config = dict(
    parallel_block=False,
    init_std_down=0.0,
    warmup_steps=200,
)
Each number is 128 + 24 x the weight over its row's rms, rounded and kept within 0 to 255. Layers, rows and columns count from 0. Numbers have three digits each. The size before them is the row's rms in percent of the matrix's.

# layer 2 MLP gate, 896x224, rms 0.0763, rows 310-446, columns 192-223
096:119155148162123103124093093117113138143080145126114128137117139107121158119116132136129116121114
090:092128120135149089096124133116157109159159100138143119130143123133112154118102159147121161117143
100:098114122144125081151183134150159107139124134166126144092144110156104094151139125102080164112148
098:142140126124076180077106123153143101141115081111169100162115121140119164118158123145096155110147
097:068135117127108138133154103157135148128143145139158127122153105133117171114140172118096129148162
111:115146155104151127100117147151135168154104145111098057154104093121144153137146134100147114152102
097:145138108141125155151172151133077152124110089132155106107156118179132158126117099089114145118076
100:146154084111106126162127144100152119136117122137117122130107127143142170127126104144129096136143
095:117135076114085134116115087124102123117129102154177122154114129155122151185177121113120139131133
098:132132148142123134132103144119152114134099138103117128128115095125104127113115087153153118101130
105:140128157122140062114105162097110083147155154127143158135137116116077126087121122094110119180132
093:153132102119123142100142121127107168141051136110114100110094129120166147138166152160162143143106
102:115104120148135143100068113147116157133120121117151124143161141130108151102132130127125177096131
100:108140128145127139094091156156123109104108151159129106110125145138113084157094131182105117115110
104:100109119125143152164144134136166138090130107132152152151133139127169130128107119148124167136137
106:109122129137134108151130183115135090125141091160132155134159109169100143108100127151122106178136
093:117098109146155126110125112127070138106125150120109121101140105106070178138133122134163166142129
101:120142132143114141160098139097126125101090084149134110144117124068135146138123115123183110137141
102:091201100135124134104103097136152103108123128154149101154111167110127107183155140129153081133157
095:127133148157106106086144132087074140119115155157165139112164138176095154148084180157118117188113
094:180145189142109121126106108132162140159121155107127137129117093114117134106120099163151129132140
104:169109104118111105138157123078090113145124151112115108121129145133171092114122121091081125116103
108:152128139125114110111085155148131146130129108133111132095147133120091108097127124117123134136099
106:143134178135101140102123121155124134113104089144130084098114154126095150141116116144114124136097
107:142140163111110147155163122114085116137103117115117106157107135157140101181130120127116113166113
101:091141105154085091102137113121108177119119100123113111119119096115165107129141128103127123079113
107:115063105148121119139126203124155162151109142165137109126138151121110151104106123141116142102092
102:123118144144139132142134121123120132092125160154127108141156143128128144142094096117117145093099
102:163161138109129173120117150082119126174086123111110138107157133095098125127122152097169143121109
094:122131103109104130097141123102155129108119130141120161142138100112107141141089115127151138133142
103:147109140117133119134170111101072119154097121125124132127122141146104172125103125165112126144157
096:149138092102118114110160150134096123099117148102126104129112106141116162077165075163127153119115
096:125102134120100110110086143123126103139087115140130182097161135112109157136119145127137140116112
103:116147155104113121134124098118139177100152149126092114100132113099137108143106139121146143102118
104:137134109106074108134110112112108119153103123136179111083159142166057125117136097086114091102123
097:118147150114086113132173134091116152126096095150126168131132117116110123160132086117184125160119
103:111132131145135155167099127091128135141133078120112135130138140133135133139132152128105090138129
097:119149116139112157116107139175140099122118111108134162200103094110124117117121138132130192175108
101:118124126099104071124141099105155147151133138140136121142146144142120152076131108128148120138145
104:094104137130104101141113141164161131099118157128113125133126109111133133145094151142120114093144
108:128128143109147144151088143125123118132119124125147118136125126119105131148124122127105139155112
097:133163123120138112133099137144160140165133135088148138135108137157113110145123149130164098105123
112:136153136127111112126115128151108115134109110122106092093139141150135100088107125115150164107117
106:163120175115135145140114118130145147128164114139126123109112101095159087135109094104146143123150
103:133169127120121118113116119121140111176126096135111133119088127091124101127118137164128123086110
093:164141139152179143122117094131057163086123145142152084113105146146105102173159097120141136097130
106:121118130161128091129106093120159120101117163127089159157147143159131120130119138129136128058132
094:151123102130175121145114127155091164143135111128157124147126097140134113141150132122115153109124
105:142062121145154110146104129156139157114106118087130147169140139136174136165181092142154143106115
102:079151126135140096127137130115152163118159133107046103138097116124132125139152122138135126115169
104:147145116098088142142090085136136149113116123107093121094087138112093137106122137109159168104095
105:139140128113122125124139097142158109109135128094109152078084120152107137178158160152174099120070
096:153126114158120103139137115099145114138134103121115170094115120137142092116140142137132174103186
097:092099139149141124175117143141105136181156126142156128050136115113125146097115132111115159104127
098:102134120160124051147130142136132112166105158112150132131090071095111168121114076186099122119183
096:135148100160155098153092112071145132113108111144132096150171114094122184110129110107129122134104
096:099146136096121143130114139097173150112118150173082074108098128152129102131108130114136153145133
104:126100146139120113124132097082111127168075139158118147116096127143158108141098130129122120093119
103:107098113149100138113180112147111160127123085106088139108118099142129146184152124176097120132103
106:166123172094167106148121112138130109133110149138097119105114105135125158115119130139170139167142
100:112175141126118114094148075107135141137106098149137120119152041140161083136140125140134113103138
101:143125099126112139135153127140132131097094090138155115145160136110134150120168113119109159103169
096:129136109163124136090146130132135120182124131135126138122070080150154109116113108155130124128093
095:110133121206116095102133110111125093151135095152160131103106093115142119098123115111089151138118
103:145133141075127162161085107082132119128139116107155082082148105156112143140148134138121107128115
093:113112124095130104148131098148197180114127123139112105137115117116104172127119122133142080113112
098:104089082134157107050098145132120117164153108154115141145084108110142129133109130156141132150175
100:092190105103109102149132133158178124113080114084131100097100134121137152138137104126129120087096
097:132138126171142119185148192128143101104109148165118168124166074122184122164128124138148136101140
108:151148169146155111160087153175139130194118118172083099152156079130120169162111124099122128141106
103:163129107175090129168083131135131120155128131113096093080126145081140090150137149116149143132163
093:129132094135115119112138164106110176135107163092097097061103125112116114127113135116117162099156
102:111118088089126094139136142104110139150136111145094135154162122111171159114148140170107119100146
100:167078117147152110112138130097132137114114142077111137101153145119117161140135090114112095144090
102:157133129100138148142150156125140113147110057103151148148151092131130133157150166173140154113113
107:166089132127109123145153152145093107138129077142134144190107157104119119153117080113132105085132
099:142087162098146126132144144166150160119135112120142112138137108143126128151096076136098064097108
097:165159147075153115098136110157125133146114107130108068131166101114106137114099113167104118116097
095:132131144171121122131108121104181122113083136134110138105174160109144157135126114180098112109120
099:128145120091134125149150103125117119109103118132127101139127141141123090134151119117131145091105
102:148089137119088091098106127113104113179096121151174096108152104122137087117134120163159108138108
096:178162138135125152092169150110120130147164167123114132104097127105141097090094143152131085108132
097:110135113110115137158100152150115114125131103143182106104181191113109090136129085141085121147139
106:152105128161146128132133132133119111102117162140144158130122091138169142107076118118115151137129
099:121150181187156120116109148139110122105138125092128136114121125123115103114148129145142145143112
105:139134119125112146109153085136137089153110116144130080159114157082125109135110111152130127097120
106:117156135149181136150105101163149180139102112173130137096159129114158118175134123152155165131076
098:131133120109123125131158136143126137119128104114111106172119151106137178146163141126105128176112
104:163109150149173141111139172142167102103111121148144116110122138118108096148125161107143104117141
099:156170141120175086136104115132113154174123153144119133132142071110117161135087167124090174123117
093:165104141085128140160149096092156129085107127133117131121120102104148079135158111177158123136111
098:144131150117136150189139119140152115160131123135127115111109072127116133113082122083095133114159
102:136116123140141128137098150082153116120146116151150141105139112119117130082127146167111143150085
100:133146163175125110132137124146109143138098107116125099113132154140065161167148134163134124134102
098:120149133083134143123110094121097088119158130131130102133111142109122129136131149136146122170115
100:116134091153097138136130154168172140136130107127120144111126080127106089134102139149124166100147
106:123120141158097136061133141117095151088188142145153138131130088157134130152135121157146167138136
093:129137085103160159109120133138112127119132138125110146128154121113165135138158124120080145126128
099:115149152154125133176149132130141134094117094132147107092147129127118131148161146119112141066116
104:134142078158169127098101145149121096158098130136116090146089128094128104116137112110130080123128
093:119146120093114148122092125117163128158104127128064190125116128101099144108102153158130147177132
105:147121156144097129127153122106115109116124135119168149131125121145111146161125126145129106134140
091:108161145112105145094157120128147113129118137082109107124089157116125098167169131106150154126123
098:109127098160127110105172109154094091071133088112078163138121114163116154103136105157108130124156
097:152129143199094092134143118124147155084135153126113123089128197113128139110110126150134145091132
096:092133134172112074159088171124143161106124113158144065131141126142138123144111144126196114124137
109:154112151096122153114157132122146096115114089138127165119120112120114158165109096120107102116148
096:119143095147093136126102136144125126168116165106183143121113154134128093123146140084091088140124
088:116118157142133125134132102106115147158144118139121105154185120102127117144130146120140106129157
102:097126155129121095083145152186143127127084141144132171121114116120111154143099108168137123162089
097:111106166131076144129148119091113092147084093154163141130175129087134137131128128154111108112162
100:085145139140114169098145082058114112137152173123119166129146131111107124133109128122139105059112
099:149144122161162169144128122075125135194097092122141114179171127144173105115054104128091121165118
103:156167189120110115108145133127128149091124107136098108112132121099112120152146140138112126175088
098:130073142142127137166115127099110145162136105129115146154133094138149131158144115137110069153077
095:103163125173143100144182145144137139163157153148113109176142140142141152141120109184139099142145
099:097145152183134123130163213116128125138089138107113174136112106158119129170110121112080111109204
101:112124092140113134151129097098154112149143164085117136128131104111110119146114151152090166156129
106:144092110158119136145144112126074123135122111141104144163122129134122149105143113135117140119115
098:153111122122100098106108140157218133111108122138094080094101144104150128117106116111131151135106
101:113122162162087137098117117123132115144140132122135119096158091149079157139101128087117108125150
097:179117111103130135187144098141117102088119121138112112141150130121106152106126124137091111151159
104:140075123144111095118125139191164143171161123133128147138154112081154140109122140150129153122124
100:133164132159123127117099131160148125151160138138177111067103122098120130142122110121101126158095
102:133132163118116099139133090114098127149098140127109111149128156131114142108122160124142144078113
094:146103155136111111168105131102159124179120164150103177139149170104122159118145089137094159094099
098:115115151136091086127148144121151134126153149146127171128070106152128149162136083126158118118135
101:126095073132166109165139122131108158140098064153114123139172114121121141129121126129155115128105
088:140136118133133119148125133123116129119113141136146138108105152153112084107144095115099133079091
095:128125142130121146137178123136140169125109149113105091118127071116170116083101173175127128102093
092:167162139146135136129163101088183102139102147144115108166123091192140124121145164124159116086140
100:125105164072105146172115125115128122156143133143102109128142152172115147162131103140102090100146
099:103149136154132121166138105149143128136156118143126127100125112075107144153121112156184131151147
103:127150122158147154103139137141142091135122119132121101151139151107129088113080121122118117164111
098:142125128131135143101114106140140153140128159126132071147102152172153100098121139163129130135116
098:142096104150122134118116122078148169115107148125134126128086120126124101151140125124135118125159
104:116106132118141104178122118178151101107132123117082101074110119096103131119132145123129139127116
# layer 2 MLP up, 896x224, rms 0.0772, rows 310-446, columns 192-223
102:142117083097139148118154172132182098139186059134145124105123126135112102138148152125111151126108
094:124134137137070128160135148139131121125066124107122121115135078105156085134151116126125092153092
106:150095129124139167109118120128133086138150135156108131130161130159083118117114124112132150152182
096:133116160124113109065074156123125118115116116123203112183114119141157134121096093150129165109130
094:066153159122156138149188112131124120122124133133148129117134120139095106138121151137120103165172
095:104067127137116124141154140116137112118102139156153086118093175130149136128124146135128098084124
097:141172118138156106128173131127092138131109109132107124124112119148128104126098102092109136146100
093:114135086154164132118088109127095141114134105133118140141163120134095129130111118128095166130164
100:127154148114083131159113121125148143094116059127146108153109162124089153166179134129131110116159
103:159149117100123119123141121144120125151144111141138129113118147138100123118130146110116142171117
101:147133176116137093105138136139139127122145162121175144083124122127115119110113168122125145173112
096:088127140097113114126186141135125079127115133111113082143143170149128142131137094138119133123085
108:095139090119106090138126129090127118097101163103086116117109123141128119093104156147135093088119
101:124153144144152124144083146127089081136142157161111120133127146100115127129093173124067090170148
096:149112133129158105115123124115136142142141083118078132103136173123112132142122099129113124173126
105:099131095116143109120126158154100141060141163127143078123138154114162111139115137109127131088131
097:113099136101122157137140138124132109098097152120129126185148078121075138138098099100129115138151
102:119102149116084134158070093110156111080134118108170161139135092089069127115108143126143166127142
102:145106128173100108099149146104094113128135110138126140130161143151122111107131107079101134129134
094:165136087135112091161121128121175145136114131120126115112092118125178134086155074144136143076122
097:049121161126119143101176153170169079146149120140115114089124132162148108124134126120115113137128
100:097129114172145126160107114091131124103130120149149124136136115113135111113108138159159075109130
102:168131131172120122137122151122107161143129144133140145126131146121118121111138044095076126093183
099:102140069105126122132126129135112129139148168123098121105078115095174175095084185129145122151127
104:133118166119139138137103129121131141062135113132083137089132132147138099105140121145117128139108
096:113100147180126120124170069118115120173143109131128123146151102105150135128125152122115107136148
105:099102130121129165142124151129130142139086138156169090123116146097127105097125118159135144140092
105:104110110120168183104120077125114111111107104097139133127106168081133091100130096127125157114157
098:135142161099142111128149151133087171137051098135131159093141113095123153149170165117137122149130
095:122113123140126124133143121162120180117165142135133117120125123142149121162122111133081106109079
100:128126137089150159136139149127144074130147123120129109112127134106150101120166149157108109137130
099:141151097118120117142142136168097154123139184118129093140101133124116159102172148102153123110182
100:128120150117141118116110170113137128143101144110096138133150169143085149118101160137150139132114
110:119112145128121092116163132168123141118167161153125112124140126100093081120091105160131139115172
099:111106113144165134096065172147082105134155097152119124153142147125073115104143140116123135112120
102:167161136126150113095097128125130142095127110133115154141141168091138149113126116136114073159151
099:171121124111119130139159138125146126104116130079149077134160127124121116127150085124131155131149
101:121133150156102123116125161154125132131115078120157115149105092144148125113103154118125161148070
104:182130129131129149121112079156134112164117113145056112143095156159158146108144123136165128115121
099:118132159122180135120106102132115143134126099137136150161094108157110112113107146148147128147147
105:157120160109105184170101142142175167159146160096140111149137164146129144153145118089119122094144
096:128070135136144135119154150127158120090140129164121121155138075104144141122169132129117163146107
121:117102182138107132145124111132113158112129134104075121147162092160145114116118121126137121152120
105:146110169134136129105121134117177133098145119150139168093107190108131097159139143158126101145116
107:108123099099134110108151137122111163131133133124150125110095101125112169145098168129159128116105
094:146139160142113119141139138134116121125120137102138159133141112131107169117078105134110135101133
098:151065079094108093141122131126133113133154110136100144098131116108149091161139104093093117153113
099:115121136144128124122097092122127158115152116141100181109121158140124132183086089115112175127101
101:172162129111126130119118118135114082159142154143117128090104103135142093119123123126142133148094
099:133173138156147125146146139163149078149103090182186140157100103125099130131110103133127142103117
105:133111097130162152129140133132108099112131133176093125158116173110090137155127122125141065123139
102:128122157162141128122125128157143151073115174141103140094119134159136119143143138148114133133131
097:107070156141166126107106128129102130114126147103164083153164135106135135121079102127113097164078
101:129154084119076144132157077142107142103094107116121144185071143177100138133137119114125115157134
099:114124145119123168121195128111144148143107142116158153111216132121113097109133135181150127136105
092:133117107160122087130100157072189139131160144146108099124157126112130155103123143116129103113105
100:121171138137102170125135144103178146133131168181098097116107112130121117143111130105121184109131
104:131128070144145132093134141178160129120181117128117125104178154141147135166120136125117099127134
106:118196127114131112166106138122176122130140162137224105158081156106132112120068101111163099115169
104:115135101117109082143101173128135120140147118118135111139136132135147123127150164168163086143121
102:163119131109163158127155097106132127140102178153132110164173157178121113103110123131191081143114
100:146185179152118122135110092172106104110133166114144123101124122118136158137091122153162117157102
102:118141136149163116121104137096121097115108126119135145107116113172149109083110139129129130120158
097:116129100112095146105155186117145134100091119105126148129146108135145144155137088202138132161150
095:154108144099108120146084122122116104169116119152124128082169109151110146144111131149127118131169
093:183144123080151129143099128164159130090151089140120094111080139128096147140129124156129109098138
099:121126110163143117094110199133084127124135128136073120130125105117140126137149158154151103122183
099:111118149129114139169130106144091124129135148111092162142108131143124104134162137074132117104138
100:137139130161111118200160154121120177134100144147133111146116117134137123154130129126149140085100
101:121134102113144134137102111130129166094119117123104125139107134116145170127152130150160158095155
098:142105128101113122164112169127089095123123095133093139124131099137110095151128112136160136148141
097:150144144110125147120160111139150076097156100159136129194133105145121131145143133118156119143096
102:091119096087111128128118133120123121118118113141104139154180144150144125122132139138140136079123
100:126127109124163100137151106134100116128121103110126135098144141144121126127154099128138063126107
102:138115113101134133110145148099133143108142090136151103126121151108140180111082114115099121178116
100:110111133165112096146146130118132105140092081126131178139138136099094104110135137078105143118097
095:147080070105109119136144117078144140101083135130144091130127128134146163143123119144141127093127
092:161162153086169101102144083127110129154120145138119096124133108124090124095073092144102128128101
102:099126100096127142128144148104096119151142121089136109108137101139103123141132139081153122154122
097:163113131163116176096146115128119090141151099142124175098136087078118127133136142159111127130125
102:142124146166115095121101098131088142154167143110139112122118146098087103164148125125094154120098
099:116109087089104118154101137155173121135142122122113137115116117175140111114117140090027101120122
101:148081101167118111104117127091100157115141123129102098088129114134051178115119138134144159147156
100:135103090120157089140090165124117150125118114192132074166126160132140128129140147127099143090198
094:125154131159109094135115142144110104094128138137116112086149112111109119124072163132158147129187
110:117138104104077127133148084129148104097132139087121161158112127129145107212100136142146167142125
103:085096149101161194136114168139147162144090114109128120140125135139147121138138155100117122100093
102:123140129123099106116084122132152134111141128139125125096158108132128073104123146117137126102159
102:130102147105142144137131144155144156149096144128132099097152134113119143147168155117143074098125
100:149142134092160118165128103129123153144146152145077151129100109136105166139103108118104149104148
098:071143072127141096153113115157155107141112096102149155129123140141118162143132150109069103129113
093:115197121132132068150134098156162149137136096161110189148114146116108143152154136106098133085143
100:114113165156119139116120123124142131113111087169138092109108077118133113080095154121116161161127
105:134112120079113131089078177151099136137091098096130136110149179135114111088132104136100101160132
101:071119098158118154081111117104085110122138084131133088130110161152153167114124102128097106102120
099:119148128176179097165155131155112143160143106158156138172153118175066114132158188168142140126125
102:137112123118183157137097131104119135135160147116130136141111138152113132118124123151149105125133
093:145102144137226128128124126167111126119147132171132096134139127124093134106134143135117155136155
101:136128176188125133127134130153111128071101128135117167106134118121113133117143138110095145130145
102:129131143149098131085111111149099133133115166127158118158146150131115107146108170120082086155115
098:140133102117142120108099106132151134123096127104097107111115151123151140133117152149189156119145
107:162116128109090171125088106126116128122102132136127140132121140148128103172183164174153101101113
095:114111081125112173148082080079143088092128116166135147135154128124131136127094078115105104136130
103:106126089134057112144147108121138106119108122182060156133142135163145148116127139147118093136134
101:088121101105123138159143130152136133125111125150148159124102071117160147082113103084103111117120
094:091098125136138090144119141124142135126165117158136101093135167101100146108148122103128150128113
104:168163162114147142147088103122106134136125087086132108109174094123119115086092138158182157111151
095:132120087088133085106118140107107125157118170134157152086127121136127163134134127136117112131119
085:101107164131151134132154114125142173161139109127111135117164101093113148153137132109145127129144
102:093119105075137142102089149103132144177131133142118130117133115172129111092091121135140097109147
098:093104162158104140131126137097132133163108124138139122117137117120139139100167135115110153134151
101:105086133140112149070117137062124115154128108152140115163118101150112114129122150085105127066130
106:104126112121115086183150104095156136118100105139127154077139131113071126129139106120139147134133
100:119146154138131123097133163122124135146140146124118145078127087144110157131101106155110134138178
111:144141157084156150142121147134141132128152100146138142107114141144137062114199135132149117183137
100:158115106110119179104076123131096127155105068119170132090110102092111155118129158110102153121139
101:111146112123129114097099081136151115136111139101160155124109145143122142140078127097122147107166
097:128103128096145176121139157133152133132086098143129123119120103123160067179156110127168112098139
102:154146136117100124176135163139133134136127116119152146141108142131130102166094130113124134166161
105:123155142145084161130116135104134089107100099192099102146139130117147154135143152113127164105136
096:082138143130163114109088147096168110124118160127136108142163088137145139130115138133126138120157
092:090105137109117087126139103132132137151140114078120151140130104103119118171144132170127139130108
107:115149135177112155118089144095141116159117129152135129122086110088133120113071116119192120109149
100:145154168155102123134171104123127141142126133121109114138165134074096134101122119136131114140118
103:135150172156093109125151127156183102117112122113105089121127133148141138111153130116068176119129
097:118130100134154122095118137173143160111111149133136113119129142132146150163117162102145116136112
100:144115162150071120138148162133107142125093142107133115142125096149131139127142115074171153108121
094:091115105115126125145110136144118192103118107142155122130150159090147072139123100121110107087121
094:116148097125165089160097129120108108127127125137131121098105130143133114116118101135126137113072
097:137128134071118144139150145117133132096100141113109137106125094096186094072112108127105130096113
096:150137124130178169133159109121121093123132162137106109136140077123114135107116170129141126106172
097:096112130134118129124127106143133116123156180160113133101124127164085124129136155116130123120157
102:148147118136141143170095115115136145164103119121125160111153153094115118144092104136154131083138
110:159115094109162137116129133112118120116097116129145133132137091132112151131131172172125130115143
094:078146132091130100070149160102108093102098142115151148106119101087111122156091139112156112154146
102:153121095133127111124143142145130115155070149137161128115147112135148083173183136096106129140172
103:151096110101095114117116084126118146124096088122142122119104134133097135140157122138127138139115
# layer 2 MLP down (transposed), 896x224, rms 0.0235, rows 310-446, columns 192-223
091:124133159159129140149094146076131054099132118116126132197118118140109126139087128132131129140086
090:134152123143128168126124130140140152110057144132122106113101128117149158122127102132119116101154
101:125092157164167127100123118121123140147126162116143159142112105127138106145082058140083125127102
096:147109154136149140156129132108112115110155113143162132087118144152163137126108146090099113135114
096:125111105110145062108125110168118128121153100126150172129114109152133124132126150139083107150163
101:103112065175151113116141144126105159124140124125164153123180148157153140115112091121139146132106
097:099132138132181153134113188087115140157176164117098077144149137108116130153113101129129167104119
102:132094167127128112094136127145140129128112143088083110126132112105170139147126116113101117126142
100:100126128123072108126100080125158129103139114139105145133095144126109145154153107198118169120140
103:128143137157129142090113126089122120136128124134163108107142144159194160124117136094143113161104
098:133134157128136091101152157153125130118115123133099158116094128100150164111146096141102124109158
097:119110125130132124108175129095149077154155135088143103128172122112111165115128071109079128134140
107:142137097128172121089156120133145145137092164141099102079093175158105126095102176123128145109130
097:132145118104177122120155083114110094159135092113148121104103147120136112149131110156146143128132
104:117111161149197155120116086144144130139141143122149153079084142161109165154119136165164125096097
109:140124107134154130132115125104131137133131143137115141178152167117121120172095114131123140146154
098:112103123141200150092168132177145125109101177158126130108143130104134129119120126121086135141089
097:106133091158147152108138128122150132106139113123145143086197116122154160070085101131088123130130
103:125134086128125143161123107160122140126130134135162103155148145136175119116083138116148136120132
099:133075114135163118159081124108138137087150103154151126152103115129128119128135087147157123159130
095:157097134091129149123156127130094158132166111100162144112096152119108171135150134173115108122162
102:132149116096103132102093122124138126129127132112100138124102120131099125180153108090145112124161
103:162126135141113103162127105119132148130126146170136120137109105144146114112166070142130166116151
107:124135136148095146099138136154116109139117136081131131158137102104113119118116140135108079088136
103:174100109135123115152092161122155083111106144098133117134127057121131106085160103131114145121080
099:151151117101138103142162122152115141118125148139118118171140100105077098119142143095151155101115
095:129153141120122103117155124120130125154115146123140101131123144120171114137138111108162119116085
104:110134098100113116128115131100157163118137124117119140136163128095140105114133116117143126132097
101:115171106164115156133111093114149142165094117081107118150120124123158130125126124144121121122148
099:119152178146141152082087133113144105105133170188124151146121113148123098168148157136097151125158
096:170143145150053147143124147095085112187142147126114161123156119117116145126152130132159119141132
097:109146109126096099142117092131116134077155140151118133107113085188095129106171109092135116129130
101:135156106124124122113118143157122115129141143157104113133124127083107146117144121154109130129105
102:110125128160125116132112081133101105142110170115097110140154128053129133140112098160118126137116
101:123148141123147113129100101115152108139112136121150118083129152132152147143143154103123139126140
105:135114129143123146114164164139145123121112098108135163145086120126107128115150151150146137116135
100:172158148119126130135124135141091130167090103065195107098143090136099122108127116132124085169160
097:087149119092101141124147132206111166158107089084088134159092097110139107148133104105147138127133
105:160119213136090101110143156125124120129129123080121141144115116157141136150099090125131091154125
100:104166138144136120120126129130113134147124104095157125129149119169106119128137146127146092136144
104:117149118119070131093150111113169114173097148079113130122126141170142149104108159137161202138120
096:123100113117129126131138109135117105134092110126176109169135125122111114088164161110143133116121
111:109113106140100110100145141096117128149104142126090135175129125085128105153103098160097125164070
104:170118176106104177103123137188159117163165081124142091114111128145135083147136117132146125093143
101:119125126083156102118122150133130142113104123139166168118125096141135159130162158129120104118187
097:109153153110097086118104140145118134117116095125122110118161138110141158103131165142120129099112
105:134125126105145131149106141164112106144099111159126113102093160087109143138142138167148189134144
098:133166120151177171103112103149106075119124139132143162110144137147112105070070145112135125104132
101:117097129118108154099115088125086161088098160143189131168132152146087106118120149119122154160128
102:145123159124129123139110172148129109142129097127154134128111099124160162147147117140134135120100
097:135126197126143114151160108086110140149142121141140120141107137154087113156119107134105135154122
102:120125127164190142108105130128129150115117090123145106173199146145150126124118094137109109092151
097:117132152126133145121112143136117113127125121147124113135113131124098140138088141145110106172116
100:108118086120146145116157124120139128129133132111094107170116133121117159173134135130153103148146
106:110087106107133126164169122142178167111156141080131166139159116111130128108125104128147144091124
095:132121138116119144101127105128071110158147145141104128152180137111138103160146125108113103098141
098:120135102135118120135101125136143107153140136142116096107092119162103108130118141076106169105101
099:125071078132114138160135101107143138118098176163087139164109114132120126166083140142152131144126
097:115151109120114084149107105076081116135113197106147109144140153121159170093118147165114136131142
104:083150118153112151149113108145128139102144108157098128146135094084098116117141160151109080117107
103:125156107163175113174148185172124157131188163155116146138138108146162109087124147150129142122135
098:116155149165143094127129114138130104125125143143137153167097122137148128114160121166144120135116
097:131112114137179132149119149156132150139105180153089110131123121116107149155109148104116110119136
100:154127111111153174144159132123170110099125126094096117131147099116093100129117124148115126134132
101:114118098089126132120110133148127159143153136123129068175126118158139130145143139117102168129146
095:161138125122127140190111138145132135135117107111121130110110120127125140101153147083084099128131
098:146100110130151097131109140143142172102120162115124118148157121110150145120114113125131140156098
102:179082112185152085129126118128098132169107150139093181122135148098136139128121157176135087146127
099:133081133131121095140146095129101147194143078134126137107130124100084111124146115117092131130123
106:124089122147164132134163114133121070172125108125124103171090138120179112141085160094137123124106
101:142099081079087145171125128160131100132121166111124123094087102145119151142156074163126183122111
090:173144177141118126107096139155120136139094126153167152113141105154153131107178089165158172135173
097:141135146116171095118086091137115129123169140144124124103084148126142143103159102128132099083140
099:137143142163099098082118120127099137136118106142156152072126139136160126155145143148107081166150
104:107123114162128128155129164104123079129135146165129121132114143135170137134133094125131073119131
103:126122162119119119148149096159129141119139105118122116113142185163107135155100097131105122145112
098:148103146131159126104113192090094113069111127130151098119121082149112116122183144190132111090154
093:135152108125145102116173102175146120128164156124088124096121164123142102142138122110091110169117
092:097120142139108114147124145082101108127121109135124104115147129118126170141135110150155126136094
096:162175154114091122120129132117097125117150112149133104131117121131130144066148147154136126141125
101:151131150126117133133101133113118119121090109126091106166165148131092069118155116096111152151129
099:118116087125130101122165108148148109111149138142099110127139138156149110075144098094079128153137
101:118116139139135165133149182127141141160108112124118090147089177144134131134124119172159184151128
103:144144172094132097170110117103138098158150140143061137112115110139124136096123142102104110150110
098:097109123113129123117142156137198143139133132194099136132116128136117151138110124116149125159161
104:114123168120137096124116130196111109152154116136130118141116132157092093117123133145160120118179
105:109132179136137111149178129140143089085135135140104151113131121136160142127162144095155125111122
100:101149131150122163145118104098095124171145117118120099119133149094104121147108104117118127099152
101:134140149143141191084136163156130148187134161132165064113131123131109121100149125128148167063145
098:096169133110110128111110091184158126104140118115100125095085112139112145100127127108090097135148
100:169144123153111113178125131151159105115149163098148137110108111118126133086159094132110134149135
096:064136138099086097165109122160141122132125115124123105095105130127122131127130082090046127134127
101:133120140129172151113131165147126141067136135156117118135152100130131147100112145130103116138120
106:174148091134091142110187114135129123118148133127085113108137121119093168117117143163124139127153
097:111103111125138129096130143150140148124164083105155134143107099134195092129169115132090112134154
100:139102149126179117119151129106139116141152142145151133070107107164077112107138127124139171078094
102:135160136139141155103155142111136120141129165068133131126111134103152105143090092100142132116159
095:111195113136076152113147085138100138145158122111150072109082170084151127119105130133091118141121
103:133158110112125092119121115098138097084146119139136145118136175106108168093141131142112080120125
104:106159115155135100113145114123135110104136133087120139131139144136096156094130133161083149132100
100:131142097171171122132110089134150163082136125160072122119133162095150129105142141137119101160164
109:127105088170131162091137106138178140070113133101116078126141124131133137176133119113129132101154
095:142071172150107118160102161150149128118110098124156120076113142091136138127090095107134132154140
101:140138101122166132108107150096123136127123099134147130148108153128097164126175110087066132098129
099:117129167150110160174118120143147147145134120115154134144122094109136098121150138075132149113107
095:150110127101163122118119164118123113136144142170137137146120132138120072162120073126118137116130
101:155124144110145128160109106135140159101123138122145091142129159163089127130151078135128093147162
097:102108153084130092079149102126141134105131146149110129127184119098105132120103104128101061136159
090:153146111098138123152115144184112166157125130120125131128100169130104119132096097114136112107165
106:105115092148129121150132106114097150119146140108151161135144071138122161109130111064124165146136
098:091105124129152091146123092142144145084146105132082107119172130136141122093129127105104139122100
103:145131068127133104107142156116125125121187114079168103119140162125101163143118160118136102114111
105:108119112143149134112153130088174139120097124110159128127150137117103180111118152146125146144107
101:105131132176125135109092128116135170051112112122129138127117106118135141179131155137120120174145
103:123195106146153134136110125122164149128181184159097148140140131145115097112148140132148132120158
093:145123113132116126106155117103154125141117153132126149114147106137174137120091124135125144153132
106:120148130143144106136133120107108144124130125166115095136159122187139131111147140100150098114118
098:099136138109149134133113141109129163137094114103105067097141143157122151146150080118123101070139
106:138137147102137106116092154138125131106125146122118178103149155148129119116161096142191117129140
103:150123124158115156149101159100153122116159173130109089116137108079145116125131155154107161128163
101:141127109110144151095104127145123125153129100122092128142118113129169098113162147162128127140131
095:124140117101099150118108120099173149135159090134118119140142074120083140083158099111119124112109
103:159108111089146120138136106161130137116152142156164135078144132138133111085131149137142098138109
098:112118136115135126127135140098105128120111138113128146145136106082129154142103092135106085139135
104:117100146129099103101145134098116079136093131133085126149158116132132143138116097119103091088098
096:109075136143111113122101148117111128161093117117132099153095138154128101133137130113129066117152
102:080107112139123121102076077133117118159157114127099196109121145146115117155106086128119150130123
096:106153117125156117129104098132134131105128139135099142112124153156119124131150123106158125129127
094:098126086126083146088131136141087103146138115101142122147129158111115113157148135086112089082141
098:157137106134144174110128153140124137093146134127151129100120164093128091059155106093128161164124
097:134158120077162155112172142114154123152140176136078127126114128133105093122143112118147128148123
096:134110138120070108147117114118161144147094157155113107138154161157164121145126120142122140088162
098:132117139161123116096107136119142097146157123117137089101118079119152077113174059142153128113136
109:200107098107140158104142136112144141106118113135145126151130103137076099150082123150113100092107
093:140129152137106110117142176089148134129063137118123136156112112148133091145078115144139173174097
104:126126117096154063097143115156123097136109176125116164143139090146093107147132132140135187139130
102:108129091147148099145120187121107090132090142112110165156134126099126125104124114159113109128103